Part of a small language model's weights.
Architecture: LayerNorm before each block, rotary positions, biases, tied embeddings, attention and MLP in parallel.
Training: a variant of Muon for these matrices, 772M tokens, 6621 steps.
Each number is 128 + 24 x the weight over its row's rms, rounded and kept within 0 to 255. Layers, rows and columns count from 0. The size above them is the row's rms in percent of the matrix's.

# layer 2 MLP up, 896x224, rms 0.104, rows 448-507, columns 0-55
size [ 97 106  93 106  92  97 102  98 100 100  93 100 101 105 104 105 100  96 106  98 107  97  95 102 107  97 107 102 105 103  96 100  94  99  97 103 101  96 107  98 102 101  99  95  97 101 100  99 100  93  91 104 102 102 101 101  94 104  96 103]
[[101 137 150 121 103 126 146 116  83 154 114 162 115 141 140 136 129 131 135 118 135 119 108 129 127  76 109 118  93 141 124 150  95 129 123 126 105 121 150 126 101  97 136 137 142 155 130 176 144 137 142 100 172 116 136  97]
 [170 126 117  84 164 131 129 184 124 120  88 123 163 136 150  89 150 139 106 104 157 137 136 117 140 114 131 141 114 145 138 168 172 153 127 159 132  91 106 170 134  88 111 119 130 129  71 101 106  88  92 107 158 129 111 129]
 [146 112  77 145 123 134 140 144 106 112 171 147 121 126 137 132 144 136 125 108 143 119 138 178 126  79 179 132  97 136 136 157 186 124 152 134 120 133 142 112 163 116 158 117 144  91 148 131 142 114  92 128 148 119 116 116]
 [174 106 133  91  96 167 136  81 115 103 134 121 112 135 125 109 118 122 133 143 116 168  88 105 139 103 118 114 134 122 150 169  84 143 147 117 105 135 178 132 170 161 116 150 107 113 130 157  87 109 125  87 113 171 121 111]
 [145 107 128 169 151 170  85 122 127 143 101 115 140 113 185 122 105  97 121 138 168 147 134 112 120 101 103 144  97 158 141 133 116 101 156 125 127  84 118  96 160 182 130 103 115 122 158  93 152  83 149 108 156 115 121 127]
 [135 137 132  98  90 164 125 121 139 150 115 121 116 148  98 154 156 124 148 156 103  88  93 163 133 103 106 185 126 129 154 121 112 104 139  97 121  98  84 103 114 129 121 120 103 127 150 113 122  89  76 132 105 123 138 158]
 [136  95 159 109 127  95 120 139 127 118 113 105 167 178 131 176 118 107  83  93 181 172 133 116 129 102 109 143 125 108 132 140 104 163 147 137 165 133 102 127 108 132 130 171 144 146 117 153  99 145 129 100 162 117 115 120]
 [184 178 102 155 119 139 162 152 123 114 157 173 121  53 120 107 125 136 106 131 162 154  96 163 105 108 134 110 146 137 129 133 126 136  95 142 112 140 105 151 102 122 131  72 110 132 103 141 152 100 127 178 127 164 144 115]
 [169 168 145 131 143 133 143 143 105 146 122 105 140 120 127 112 122 143 126 165 131 117 136  71 138 140 114 178 189 142 142 120 147 106 130 142 117 143 145 157 115 146 137 117  87  93 151 130 116 111 126  73 124 100  99 127]
 [107 101 139 145 101 136 141 126 131 131  91 101 133 126 142 171 101 122 144 125 159 102 143 122 177  75 156 177 139  75 134 162 137 137 125 168 174 125 117 129 144  84 166 117 124 133 150 111 123  86  91 100 124 143 135  75]
 [114 111 117  74  87 172 136 142 144 167 111  93 139 136 113 134 109 122 158 117 119 156 139 127 167 103  92 148 180 115 116 124 178 106 134 116 145  87  99  73 125 120 137 158 137 142 106 176  94 146 143 124 115 124 141 127]
 [174 144 147 146 114  73 119 128 158 162  96 148 151  95 138  83 145 169 151 170  90 129 106 117 143 121 133 126 129 111 127 144 113 119 167 136 115 131  97 100  92 122 137 127 110 141 160 111 161 130  98 155 172 140 105  65]
 [176 110 137 132 142 122 132 160 121 142 123  95 157 131 150 105 130 120 138 108 140 129 110 124 124 146 147 144 140 166 130 197 135 102  94 152 163 120 129 141 131 143 143 126 164 105 116 126 137  96 136 149 112 135 125 138]
 [ 99  88 103 136 127 118 148 129 147 125 105  81 129 158 108 103 123 153 108 116 130 142 164 136  90 113 113 144 146  86  85 169 121 114 128 121 127 134  80 145 133 140 130  95 151 103 103 150 140  92 118  95 161 155 116 149]
 [148  96 122  67 105 134 129 162  98 125 133  88 145 113 112  98 123 113 156 141 116 121 153  90 138 154 116 103 124  95 140 150 133  96 137 118 143 116 112 154 127 153 133 130 112 145  84 170  81 143 133 100 119 124 100  98]
 [135 119 110 141 105 156 156 110  91 121 179 178 114 126 142 136  79 112 138 142 108  96 102 149  62 130 145 110 164 103  99  86 106 151 115  95 127 163 136 160  95 139 135 122 138 100 104 142 149 124 149 125 112  99 136  78]
 [174 131 124 135 104 131 136 165  85 165 136 157 121 180 114 113 148 160 133 138 125  85 138  99 140 143  77 126  93 103  73 127 113 106 128 108 136 118 120 124 128  70 165 143 110 173 121 128 135 130 135 120 137 143 104 102]
 [127 110  65 157 145 133 114 123 137 111 154 137 142  94 139  85  94 153 147 129 146 135 132  73  78 104 140 142 120 142 119 169 104 156 162 135 117 142 125 135 138 141  95 102 182  97 134 108 104 153 150 162 144 149 109 155]
 [100 137 109 164 154 151 117  73 127 107  79  92 147 117 101 157  58 158 152 103 131  97 132  96 125 129 157 134 139 144 140 128 135 109 114 154 163 114 141 130 136 137 105 122 112  87 115 144 126 163 145 161 157 195 100 123]
 [111 113 122 169  89  93 146 112 157 124 121 122 123 109 139  99  92 122 144 144 147 132  84 154 106 142 128 141 185  69  90 157 137 142  94 158 116 169 158 156 121 151 133 157 114 153 155 123 142 117 113 114 109 162 164 109]
 [145 118 105 156 135 129 109 102 132 128 105 138  99 126 143 146 137 116 124 111 161 164 110 156 112  96 139 109 188 167 122 103 168  50 134 127 183 132 125 100 111 111 128 101 144 136 133 146 129 143 129 125 134  98 136 120]
 [103 124 124  65 126  97 174 133 132 132 127 142 135 123 101 127 108 143 133 132 146 152 125  99 120 110 144 144 163 120 178 132 146 148  94 135 120 157 145 111 154 144 173  99 184 125 134 132 139 151 117 145 104 158 104 152]
 [126 142 138 120 141 122  97 104 115 140  81 167 137 171 121 146 121  80 124 160 117 136 140 115 145  74 189 130 127 141 123 167 150 157 110  97 114 143 124  93 140 105 101 138 121 114 134 162 148 153 130  99 127 130 122 185]
 [150 161 111 156 145  75 188 103  84 115 123 158 106 127 129 150 134 167 104 133 153 129 124 149 144 126 157 123  92 143 136 154 123  49  94 152 112 117 144 159 153 126 138 119 133 128  97 126 139 167 131 123 161 114 148  96]
 [142 141 159 116  92 109 103 120 131 130 133 143 124 127 111 116 108 159 127 119 103 117 138 160 122 149 136 163 164 126  90 149 130 129  84  71 158 100 145 118 167 154 153 161 164 106 136 149 113 126 149 113 184 133 150 139]
 [119 137 146 104 127 139 122 116 129 108 101 170  78 164  97 140 194 149 149 172 115 162 152 119 143 123 101 147 109  94 168 176 105 114 158 119 124 164 131 142 117 144 146 108  81 138  60 103 105 130 139 164 166  89 119 145]
 [138 129 151 106 119 134 107 129 155  83 125 159 140 127 173 115 153 164 100 119  86 106 145 151  77  95 138 125 139 132 120 131 143 138 139 132  92 145 150 155 112 149 132 127 108  84 160  98 101 111 157 141 100 111 163 168]
 [153  87 127 126 156 141 129 106 123 143 105 125 110  80  58  83 113 110 168 125 172 138  95 118 108 148 125 140 146 176 153 121 142 121 173 114 162 126 118 130 119 143 114  90 109 130 148 123 117 186 135 123 126 130 141  98]
 [113 155 127 123 131 125 114 119 123 120  97 145 131 146 170 190  92 148 109 154 113 139 159 134 144 162 169  91 181 120 122 158 131 108 102 175 135 157 113 123  88 172 107 122 128 125 116 100 120 161 116  85  75 106 199  93]
 [ 83 151 122 127 120 137 108 100 116 114 105 111 117 105 125  66 169 152 130 145 102 127 166 148 112 137 123 181  91 145 109 108 102 109 140 103 131 134 128 105 134 114 101  88 106 121 167 124 130 125 161 150 136 143 111 150]
 [144 141 108  88 122 147 165 123 168 158 129 128  89 171 115 121 129 156 123 117 141 115 171 110  88 146 150 127 126 149  73 129 108 173 120 118 129 144 111 146 106 146 136 103 148 147 133  86 139 161 129 188 164 128 100 130]
 [130 115 146 153 109 117 112 121 104  94 143 129 147 119  91 181  99 163 126 107 147 167 109 141 113 152 199 148 107 125 174 164 134 139 111  76 143  96 128 123 126 123 127 120 129 135 111 167 144 161 142 113 147 109  89 173]
 [160 135 112 138 109  90 111 102 105 138 132 132 118  89 152 126 106 126 116 138 129 124 157 111 130 123 141 133  94  92  87 158 134 117 104 100 140 117 114 163 122 121 159 128 156 144 104 125 161 137 144 113 129 130  86 166]
 [157 124  84 155 142 131 149 132 162 132 108 167 184 118 114  99 127 124 145 106 107 151 131 126 120 130 142 181  81 106 144 128 114 140 123 109 131 170 120 166 152 148  86 125  93 152 156 126  98 146 134 109 121 102 127 127]
 [172 169 195 148  94 105 118 143 101 100 153 146  83 153 119 111 104 155 166 139 134 155 131 136 105 146 112 119 103 138 152 158 120 136 112 115 106 124 119 127 101 137  95 147  87 124 126  62 106 159 150 132  77 119 128 104]
 [127 144 149 161 144 139 139  99 144 149 121  97 124 150 175  72 131 108 140 120 134 140 118 142 122 102  89 157 161 134 139 136 118 147 129 113 129  91 110  80  88 140 137 150 176 130 127 151 120 115 151 105 128 140  97 130]
 [126 155 121 113 113  97 148 135 131  68 117 137 134 117  95 123 123 157 110 159 124 125 113 107 142 136 119 163 109 111 115 105 139  95 113 139 137 133  98 122 122 138 165 148 145  78  71 121 129 113 133 134 124 165 127 166]
 [145 140  75 162 111 111 165 130  98 112  81  87 137 130 139 159 120 171 135 164 120 141 129 125 137 105 142 132 137  96 129 146 143 103 144  90  89 128 153 135 189 161 149 114 141 137 116 159 160 113 101 108 150 131 160 121]
 [152 124 112 107 116 160 147  80 134  84 137 148 133 125  86 135 143 110 144 139 138 176  95 151 134 123 163 155 116 128 104 102 159 141 158 181 107 134 103 136 144 155 120 153  92 113 121 157 121 176 176 131 140 119 121 141]
 [172 103 121 140 118 181 116  76 130 151 148 136 162 139 105 108 128 157  75 128 108  75 125 134 126 155 172 130 128 154 135 154 127 117 154 144 163 114 150 119 145 149 118 143 142 122 151 148 122 122 184 106 174 170 136 146]
 [135 100  75 133 142  98  94 131 128 140 100 141 177  97 127 131 152 125 140 106 119 183 151 106 143 137 122 101  80 141 135 117  82 131  98 100 137 145  94 115 144 151 145 128 124 155 102 143 142 126 149 104  98 150 186 151]
 [123 105 108  97 126 162 110 123 136 102 155 127 187 192 103 109 130  68 126 119 149 105 141 108 127 123 128 145 131 169 136 115  94 129 105 133 163 154 125 104 138 178 126  89 139 137 181  98 124  93 127 138 146 108  98 122]
 [156 144 156 130 156 127 142 109 148 130 133 112 120  87 125 115 127 123 116  77 143 112 121 197 119 140  96 127 127 149 157 179 166 122 100 120 122 129 118 128 138 142  89  98  91 133 140 132 133 148 160 130 151 141 138 146]
 [141 113 122  94 133 145 126 118 142 107 123 119 102 134  53 106 161 121 187 207 104 122 161 103 104 122 134 116 151  97 137 139 127 135 159 152 164 106  90 105  92 124 102  88  95 123 151 112 129 159 161 102 109 159 158 116]
 [182 122 132  77 143 139 101 147 160 114 132 117 106 113 147 144 135 118 138 121 126 123 135 101 115 120 163 159  96 136 146 137 120 178 140 150 166 103 167 161 182 116 124  74 120 156 141 101 134 139 182 136 118  88 154 122]
 [137 131 168 131 104 151 135 157 141 143  93 116 124 150 140 123 121 140 114 111 125 144 106 130  82 102 114 138 150 161 147 148 103 149 125 163 122 145 133 168 126  65 160 137 123 129 108 145 181 104 142  95 121 171 106 110]
 [145 127 141 121  74 121 146  95 141 135 143 124 121 158 144 121 111 121  99 149 152 114 118 130 122 142 152 149 136 191 124 165 123 129 120 112 143 162 139  86 154 166 158 128 132 116 130 164 120 135 141 203 141 122 136 153]
 [118 141 141 101 102 109  97 148  99 142 146 123 124 121 140 112 186 110 150 159 124 105 144 109 132 101 124 101 131 102  94 120 173  97 156 127 135 116 147 134 112 164 136 160 158 131 134 103 105  86  98 100  88  98 136 161]
 [150 165 130 113 116 113 135 148 115 123 141 176 142 134 122 115 116  88 108 156 166 100 116  97 125 108 146 101  91 125 149 146 136 118 111 112 151 159 172 118 116 162 118 115  92 140 127 158  95 126 155 103 160 177 143 158]
 [110 120 133 113 103 134 138 145 126  94 115 108 144 120 131  86 115  93  84 130 129 140 106 116 115 135 132 157 160  80  98 124 134 143  96 139 171 105  82  94 100  95 141 106 150 115 140 133 143 126 122 134 107 115 153 117]
 [130 131 164 148 131 109  77 119 107 120 111 123 142 176 128 132 131 160 157  98 150 110 121 137 123  95 153 144 111 108 154 128 173  92 155 160  88 158 103 125 148 110 129 103 124 161 137 119 152 137 146 139 149  96 135 156]
 [114  89 114 109 149 120 117 101 138 189 121 117 154 110 159 120 130 145 139 118  63 134 126 165 130 179 161 117 143  98 119  56 101 164 184  93 150 113  80 132  90 119 128 155 136  94 127 111 133 115 107  95 145 109 160 128]
 [133 108 138 155 115 135 107 119 145 142  94 110 140 116 160 123 145 115  95 128 144 106 136 200 145 128 128 162 141 125 114  79 101 157 136 132 161 110 142 108 161 113 151 155 141 124 140 140  88 125 151 127 128 154 124 145]
 [129 130 124 100 105 103 157  80 147  69 146 145 101 105  91 133  99 169 129 109 148 129 101 186 137 141 173 151 138 105 132  90 113 157 138 121 100 132 139 126 126  94  79 124 146 140 140 123 120 144 126 121  97 125 115 117]
 [148 130 129 138 165  89 119 117 122 149 149 122 120 143 168 115 159 121 145 112  97 149 136  81 105 170  97 160 144 145 134  97 137 134 127 104 141 133 168  90 170 155 110 179 156 115 136 149 146 126 141 146 124 126 153 170]
 [112 122 127 124 146 117 128  91 121 120 133  91 105 172 101  90 148 147 151 129 136 109 124 124 152 133 116 124 121 129 132 111 124 113 160 140 105 120 171  95 134 116  98 140 115 100 143  98 132 152 148 131  97 167 131 167]
 [116 130 140 157 151  95  90 107 128 125 111  99 105 136  96 126 166  99 147 160  81 127  81 141 122 130 145 138 126 172 121 131 146 158 151  99 105 104 199 152 116 130 105  96 105 122 129 151 124 111 121 131 142 142 174 122]
 [139 159  93 111 148 162 146 139 102 100 139 152  81 143 104 156 128 174  85 146 130 147 147 132 176 112 136 157 129 137 109 122 126 158 154 145 127 128 141 117 142 131 124 163  95 125 147 152 115 133 122 183  90  90 104 120]
 [146 126 122 181 151 134 165 104 113 116 122 127 147 128 119 174 167 135 113 152 102 166 130 123 151 133 170 168 182 157 118 108 119 112 117 140 178 124 114 177 143 124 136  96 132 140 106 153  88  99  96 147 105 142 144 135]
 [141 148 125  93 156 145 133 118 186 118 141 125 108  64 124 138 143 107 108 137  88 130 178 115 120 153 108 145  98 118 156 138 129 106 130 156 145 158 117 186 138  93 174 151 170 118 135 128 108 137 102 108 132 138 100 105]]
# layer 2 MLP down (transposed), 896x224, rms 0.12, rows 448-507, columns 0-55
size [102 113  92 102  96  95 107  89  96  97  91 101 100  97 107 112  96  96 102  99 103  98  89 103 101 100 104  95 104 105 102 101  98  94  94 104 100  97 103 106  93 102 105  99 102  98 108  96  97  97  91  99 104  95 103 104  91 105  89 102]
[[124 152 149 120 152 127  89 149 135  94 157 108 136 146 125 121 157 120 159 126 128 142 132 136 145 148 118 134  93 111 121 179 138 113 152 133 134 130 160  96 172  64 139 155 115 118 136 119 116 118 145 128  93 103 148 116]
 [125  75 128 147  66 146 109  99 134 146 150 125 140  93 132 117 132 134 177 129 107 138 133 142  88 108 150 146 153 150 128 171 147 129 135 156 153  98 157 159 121 102 117 120 136  70 161 110 117 136 104  93  99 144 154 116]
 [123 158 140 123 137 139 120 142  97 150  65  94 149 128 114 141 142 110 117 123 142 148 132 169 108  92 110 133 142  91 134 111 185 100 160 134 132 146 156 127 109  96 130 123 107 150 132 120 114 115 109 124 138  63 129 149]
 [105 141 130  98 150 116 105 128  70 154 109 163 119 125 105 120 107 138 125 166 112 144  99 121 149 142 108 138 155 139  85 117  99 118 146 112 151 121  89  69 100 120 150 133 164 137 150 140  94 109 130 114 108 192 124 134]
 [129  94 103 130 130 113 129 120  94 136 123 120  89  98 108  95 122 151 118 144  91 124 114 144 107 112 120 106 186 101  94 126  95 145  91 118 114 140 152 138 141 148 132 128 116 151 161 162 160 132 111 142 117 140 190 127]
 [101 147 122 126 160 126 108 130 136 119 155 107 124 141 129 142 121  95 145 125 103 146 109 156 105 154 152 110 121 102  97 141 107 110  95 112 140 140 169 103 138 185 138 102 148 149  76 119 154 122 138 150 102 172 118 129]
 [149 134 139 150 109  82 137 115  93 126 108 151 131 118 143  81  97 141 109 154 123 169 124  94  95 142 105 112 149 166 134 107 131 109 121 163  81 160 165 105 153 158 132 152 173  75  89  96 103 149 137 114 134 116 133 133]
 [113 149 125  98 160  89  61 119 128 119 142 114 165 157 125 103 144 126 154 126  97 101 154 106 164 107 118 119 156 142 160 139 174 161 123 127 149 116 126 117 180 130 142 157 124 155 120 157 126 121 161 129 145 133 128 169]
 [135 139 155 119 118 165  92 111  67 102 138 152 141 107 101 141 102 128 120  73  88 152 122 127 131 166  90 135 156 136 129 154 133 194 172 155  79 116 141  93 138 107 163 105 110 161 134 134 130  89  93 130 117 153 158 151]
 [114 133 125 148 118 125 165 174 143 126 147 134 114 167 116 154 155 169 112 117 107 166 115 140 145 122 166 144 147 108 124 110 119 126 160 119 131 125 139 153  84 113 149 121 161  96 126 101 159 129 145 126 153  99 122 139]
 [124 115 151 148 174 117 103 138 144 148 120 160 113 125 106 121 135 138  87  81 166 121  98 170  99 141 159 125 140 172 123  99 115 116 145 139  79 164 164 117 122 157 172  88  96 116 109  97 169 111 128 102 138  91 118 142]
 [121 119 117 107 101 135 111 152  72 130 119 125  69 127 131 142 133 100 123  98 171 116 138  89 126 146 107 112 150 112 119 110 118 153 149 123 120 128 119 153 132  92 158  87 135 176 119  95 154 127 132 121 141 170 144 138]
 [130 128 136  92 161 142 109  94 144 158 163 101 166 140 142 122 124 146 140 126 151  93 150  88 156  98 166 143 146 136 119 109 181 152 130 119 138 150 117 148  91  97 111 114 125 124  97 120 158 186 150 135 111 104 145  99]
 [104 155 126 168 105 115 114 124 150 116 127 112 120  83 138 119 123 108 148  89 126 105 123  99 165 129 157  70 125 118  95 171 158 129 116 111 110 159  94 101 109 162 100 169 180 111 174 104 136 146 127 139 131  88 154 121]
 [164 155 131 124 154 167  82 116 119 149 141 163 164  90 158 124 130  89 146 145 118 132 109 154 127 123 139  76 141 156 156 127 116  99 152 177 135 127 118 131 150  87  90 130 130 116 120  96 160 136 137 141  94  83 112 146]
 [ 99 146 142 121 137 138 145 138 111 120 137 167 141  99 157  92 109 138 144 112 146 125 105  81 147 108  98 129 141  98 123  77 128 153 170 147  72 155 125 117 140 157 133 173 119 131 151 109 161 128 107 134 134  96 122 151]
 [110 122 111 148 112 135 112 134 121 138 133 101 147 106 151 110 114 112 135 145 111 128 131 124  76  95 131 124 168 174 132  96 122 139 109 127 117 135 137 132 120 146 160 127 133  99 123 166 122  89 116 130 109 143 122 108]
 [163 118 111 133 164 154 167 160  97 139 144 132 136 157 135 119 147 131 102 103  97 133 122 142 165 116 116  73  64 115 135 142 146 127 146 111 122 100 102 127 104  91 129 121 124  94 130 124 112 156 126 117 131 172 122 158]
 [106 138 112 133  86 157 106 144 155 117 188 118 161  93 141 137 125 149 184 108 114 160 195 131 134 120 100 103 118  72 126 157 111 146 129  87 117 111 120 138 122 151 120 100 108 127 150 173 115 104 151 142 136 181 109 147]
 [119 138 128 130 107 170 127  89 105 147 165 103 123 106 148 121  84  92 152 128 123  94 108 102 131 116  93 118 174 147 169 106 140 157 127 141 107 114 142 146 133 163  79 140  78 103 114 134 144 120 136 167 122 123 107  97]
 [125 102 105 136  97 118 136 141 103 129 105 115 116 169 134 142 125 109 131 107 158  83 133 131 154 142 143 181 143 106 185 150 138 130 119 146 135 143 131 153 106 148  90 125 136 137 141 133  58 116 158 139 144 122 137 147]
 [159 123 106 159 110  88 131 128 146  99 158 122 146 131  86 186 121 122 121 159  86 156 149 177 150  93  99 131 173 141 110 112  93 113 157 135 179 122 110 115 123 124  94 148 110 132 101 168 128 104  84 150  63 104 130 133]
 [133 117 105 166 119 150 144 103  79 123 155 125 122 103 136 127 130 111 109 116 135 129 114 136  75 106 138 119 120 139 131 157 138  53  86 144 119 144 133 161 153 135 140 121 135 107 149  89 138 117 128 156 155 116 148 107]
 [163  76 142 136 184 133 118 119  83 129 139  93 139 168  66 170 146 172 134 111 152 115  89 121 107  96 184 101 145 134 129 157 154 102 147 123 105 162 118 132 123 139 129 133 172 146 153 161 115  93 112 138 143 150 154 140]
 [125 139 145 133 172 157 132 117 121 131 135 130 144 115 142 104 120 132 110 155 157 170 101 176 149 128 131  88 124 142 153  81 152 100 119 172 106 130  87 147 140 130 157  69 176 105 119 107 164 129 119 181 130 112 141 137]
 [122 143  66 169 111 136 136 117 132 121 131 159 167 118 140 122 117 125 123 131 134 115 107 120 115  90 147 163 126 136 176 141 101 150 139 122 136 161 121 120 131 178 116 133 103 145 103 100 154 131 110 115 143 132 104 163]
 [ 96 140  84 123 135 125  97 120 136 111 163 163 168 132 117 116 138 108 185 149 120 117  67 121 121 111 137  86 107 142 133  83 143 130 105 129 125 110 142  71 134 136 140 142 152 166  85 141 104 151 148 121 158 138 117  99]
 [128 133 151 130 122 147 126 107 118 108 119 121 144 136 179 121  99 104 142 158 123 105 145 114 171 128 141 116 147 104 127 133 128 124 136 165 145 152 109  72 142 123 125 188 137 111 112 142 158 111 137 139 130 148 114 150]
 [115 113 163 133 164 123  85 126 159 116 119 153 153 102 153 170 138 119 143 108 125 130 105 168 133 111  83 133 147 124 138 122 131 145  96 160 145 152 131  91 139 141  86 169 123 106 162  88 112  97 117 139 148  98  86 142]
 [118 185  85 118 117  95 138 119  81 147 142 159  86 125 123 115 116 144 122 166 133 108 155 114 150 127 138 137 128 135 104 110 150  80 132 120  97  67 130 124  99  96 173 153 130 111 110  93 131 140 153 125  81 135 124  98]
 [ 93 169 132 138 155 100 141 117 100 135 154 103 113 145 162 145 117  59 147 144 136 162 118 112 122  94 129  88 142 124 126 131 104 137 120 121  83 117 163  90 104 149 147 161  94 166 133 149  86 146  99 176 116 121 138  99]
 [139 135 103 121 139 153 126 169 159  71 125 149 171 139 156 122  76 118 105 165 143 112 136 130  87 130  91 143 126 135 128  99 127 139 115 138 120 150  80 156 162 106 132 137 145  88 111 118 106 116 197 130 135 118 164 127]
 [161 126 153  98 102  98 149 122 112 159 111 109 108  87 124 118 136 123 112 118 115 182 122 178 101 135 119 131 128 124 144 134 155 138  99 145 143 123 123 134 126 164 121 150 111 120 145 118 102 130 140 147  62 107  88 112]
 [177 163 118 131 111 141 127 113 126 100 106 130 111 154 132 147  87 105 150 133 126 125 176  75 156 132 103 103 168 141 188 114 119 125  93 124 143 151 151 125  99 131 159 123 138 142 117 132 142 110 122 133 161 161  97 101]
 [106 113 178 102  85 137 140 145 101  93  92  97 128 103 106 111 132 138  99 167 142 188  97 179 131 146 127 112 115 148 114 167 137 158 150 164 137 116 143 162  97 136 127 141  94 100 127 124 153 160 114 145 145 111 112 117]
 [110 161 114 136 129  99 105 131 139 141 113  99 117 139 117 124 145 105 150 107  99  91 162 152 106 148 162 141 133 172 129 140  85  89 158 123 132 114 112  80 104 126  80 107 140  55 128 167 116 134 139 129 119 171 152 174]
 [109 105 141 131 113  94 182 115  95 123 158 130 134 137 128 115 125 129 175 134 142 144 160  69 109 130 176 146 137 105 121 123 124 166 163 140  86 106 157 126  97 136 126 143 114 165  71 167 129 136  85  74 140  92 146 110]
 [175 110 141  78 121 154 130 154 174 122 155 125 148 168 145 140 109 127 132 126 141 115 122 121 145 115 123 109 143 181 119 122  95 132 125 108 105 129 103 101  95 101 133  96 130 145 123  45 100 157 132 120  87 133  99  93]
 [131 117 159 118 135 160 146 123 139 119 125 158 162 139 105 131 125 105 130 126 131 133 152 129  76 103 124 161  96 126 124 138 144 139 138 161 129 113 103 106 165 148  92 146 162 100 186 145  99 165 167 116 130 141 110 106]
 [ 92 130 157 164 114 122 124 113  72 138 184 122  77 106  86 106  99 128 160 120 135 104 137 184 140  97 131 131 113 145 111 103 108  88 140 123 118 150  86 103 140 169 126 126 135 136  80 122 116 144 111 110 135 142 104 114]
 [152 181 117 142  99 166 135 161 101 164 126 140 139 104 120 144  90 146 113 149 118 122  57 100 148 139 121 128 143  95 148 172 167 161 113 177 117 111 148 154 132 135  88 108  91 128 118 120 153 121 113 129 115 116 112  89]
 [121 132  74 152 150 125 108 148 125 159 110 161 110 102 128 134 130  90 120 149 136  95 125 143 138 140 120 116 105 106  89 164 144 127 100 168 107 163  97 180  97 131 146 130 132 122 113 149 137 105 179 108 164 165 155 140]
 [123 115 127 139 124 130 105  88 118 118 100 104 132 102 137 156  96 155 101  95 118 176 133 155 165 121  91 119  99 138 153 189 137 130 161 138 119  91 121  90 141 124 160 113 107 112 120 136 137 135 132 112 101 141  98 137]
 [144 139 149 160 111 125 110 135 154 122 118 145 105 147  86 107 147 133 127 130 121 112 155 129  54  97 103 168 177 101  99 137 121 148 131 128 163 101 121 126 173 128 178 135 162 155 138  86 127 153 115 114 155  93 133 111]
 [118  97 100 136 118 128 104 115 135 133 111 115 130 168 158 150 180 122  99 128  64 147 111 116 133 138 107 153 149 137 103 154 108 154 120  98 118 141 158 119 118 148  96 123 120 130 130 156 115 121 163 204 125 124 116 120]
 [135 104 165 175 146 150 102 109  89 112 111 155 110 149 136 112 108 155 123 121 104 113 162 135 105 115 143  97 114 121 124 121 115 126 153 138 136  91 118 145 156 102 123 136 121 124 169 111 100 124 146 112 139 126 119 166]
 [100 125 147 138 115 140  90 109 177 167 132 135 125 139 163 178 112 115  99 120 146 163  97  85 106 111 135  78 126 108 149 168 140  93 130 152  95  87 123  96 130 148 153 138 147 104 110 111 102 148 147 144 115 133 125 110]
 [113 128 144 110 148 154 109 130 130 138  80 150 145  85  97 113 127 147  79 141 129 163 108 116 130 121  77 125 100  95 118 108 129 153 132 136 140 156 131 146 171  91 153 116 149 150 180 104 109 132 144 130 134 111 151  71]
 [137 139 140 129 144 119  97 109 159 112 161  90 149 191 112 117 136  80  99 171 134 118 154 139 143 116 133  99 130 126 140 161 161 131 135 128 116  75 165 142  89 131 132  96 120 108  85 154 165 148 118  96 122 149  94  93]
 [143 114  71 211 121 118 119 104 136 163 112 113 101 111 110 133 137 173 122 113 147 114 149 178 128 148 154 113 120 157 134 121  92  94 116 130 119 133 184 128 140 153 127 100  99 153 111 188 124 135 139 129 106 148 122 128]
 [121 105 105 116 133 125 137 121 130 166 145 125  97  88 164 179 130 110  88 145  89 124 128 146 119 159  77 104 147 117 103 112  93 129 109 113 131 162 144 145 130  96 100  98 116 162 119 103  73 105 116 150 143 153 118 122]
 [115 163 130 111  94 155 152  76 103 123 134 153 133 130  90 143 153 126 116 154 164 128 122 140 147 150 133 131 166 117 115 135  96  97 176 132 121 145 111  94 120 139 130 154 112 149 108 125 114 138 151 161 115 180  95 143]
 [171 136 104 131  97 101 119 133  93 106 146  62 120 144 125 118 160  99 137  97 126 138  78 131 139 145 139  98 130 139  96 175 140 112 156 107 179 124 138 164 146 107 114 108 142 153 144 139 132  98 110 127 139 129 146 118]
 [173 141 116 133 190 164  80 114 179 102  65 115 163 126 129 123 139 170 125 127 124 126 154 100 138 110  93  73 122 167 158 147 142  98 116 123 129 112 125 117 111 129 111 153 137 102 120 133 155 120 146 135 149 130 149  95]
 [136 125 128 111 128 106 158 160 156 114  86 176 130 109  95 143 158 140 106  89 131 147 117 119  93  93 141 143 125 122  84 138 154 112 115 150 105 103 123 168 131 104 130 101 152  94 137 109 161 106 126  91 107 110 166 136]
 [144 149 121 144 160 122 140 161  72  93 154 165 106 117 160 130 114  95 107 143 105 138  95 182 146 138 138 133 110 105 113 130 115 184 119 104 149 134 139  83 137  98  91 103 128 171 100  94 117 127 121 154 136 142 161 127]
 [128 133 116 134 149 180 152 126 106 155 152 108 114 128 145 134 137  97 124 141 137 111 113 107 102  93 145 158 146 129  92 137 124 101 121 101 137 146 150 141  90 153 162 149 120 150 134 137 113 141 157 128  89 115 126 129]
 [102 137 133 127 165 139 137 128 108 116 101 117 114  87  87 110 123 140  70 128 109 113 172 137 149 127  90 118 147 138 146 146 141 144 116 107  60 112 148 133 152 163 149 145 148 147 106 147 142  79  88  93 140  95 134 116]
 [128 150  83  82 119 100 109 153 150 137  89 116 145 136 141  83 126 115 107 112 137 132 116 192 131 132 105 101 139 117 120 133  82 147 133 114 120 108 108 117 162 142 112 164  89 131 158  78 137 143 155 123 120 159 159 112]
 [125 168 111 130 159  99 158 147 146 153 124 123 177  70 108 116 111 139 123 129 125  97 107 152 117  95  98 176 123  94 115 122 137 167 119 170 115 125 122 133 152 127 121 126 132  92 162 117 178 134 134 134  81 158 166 105]]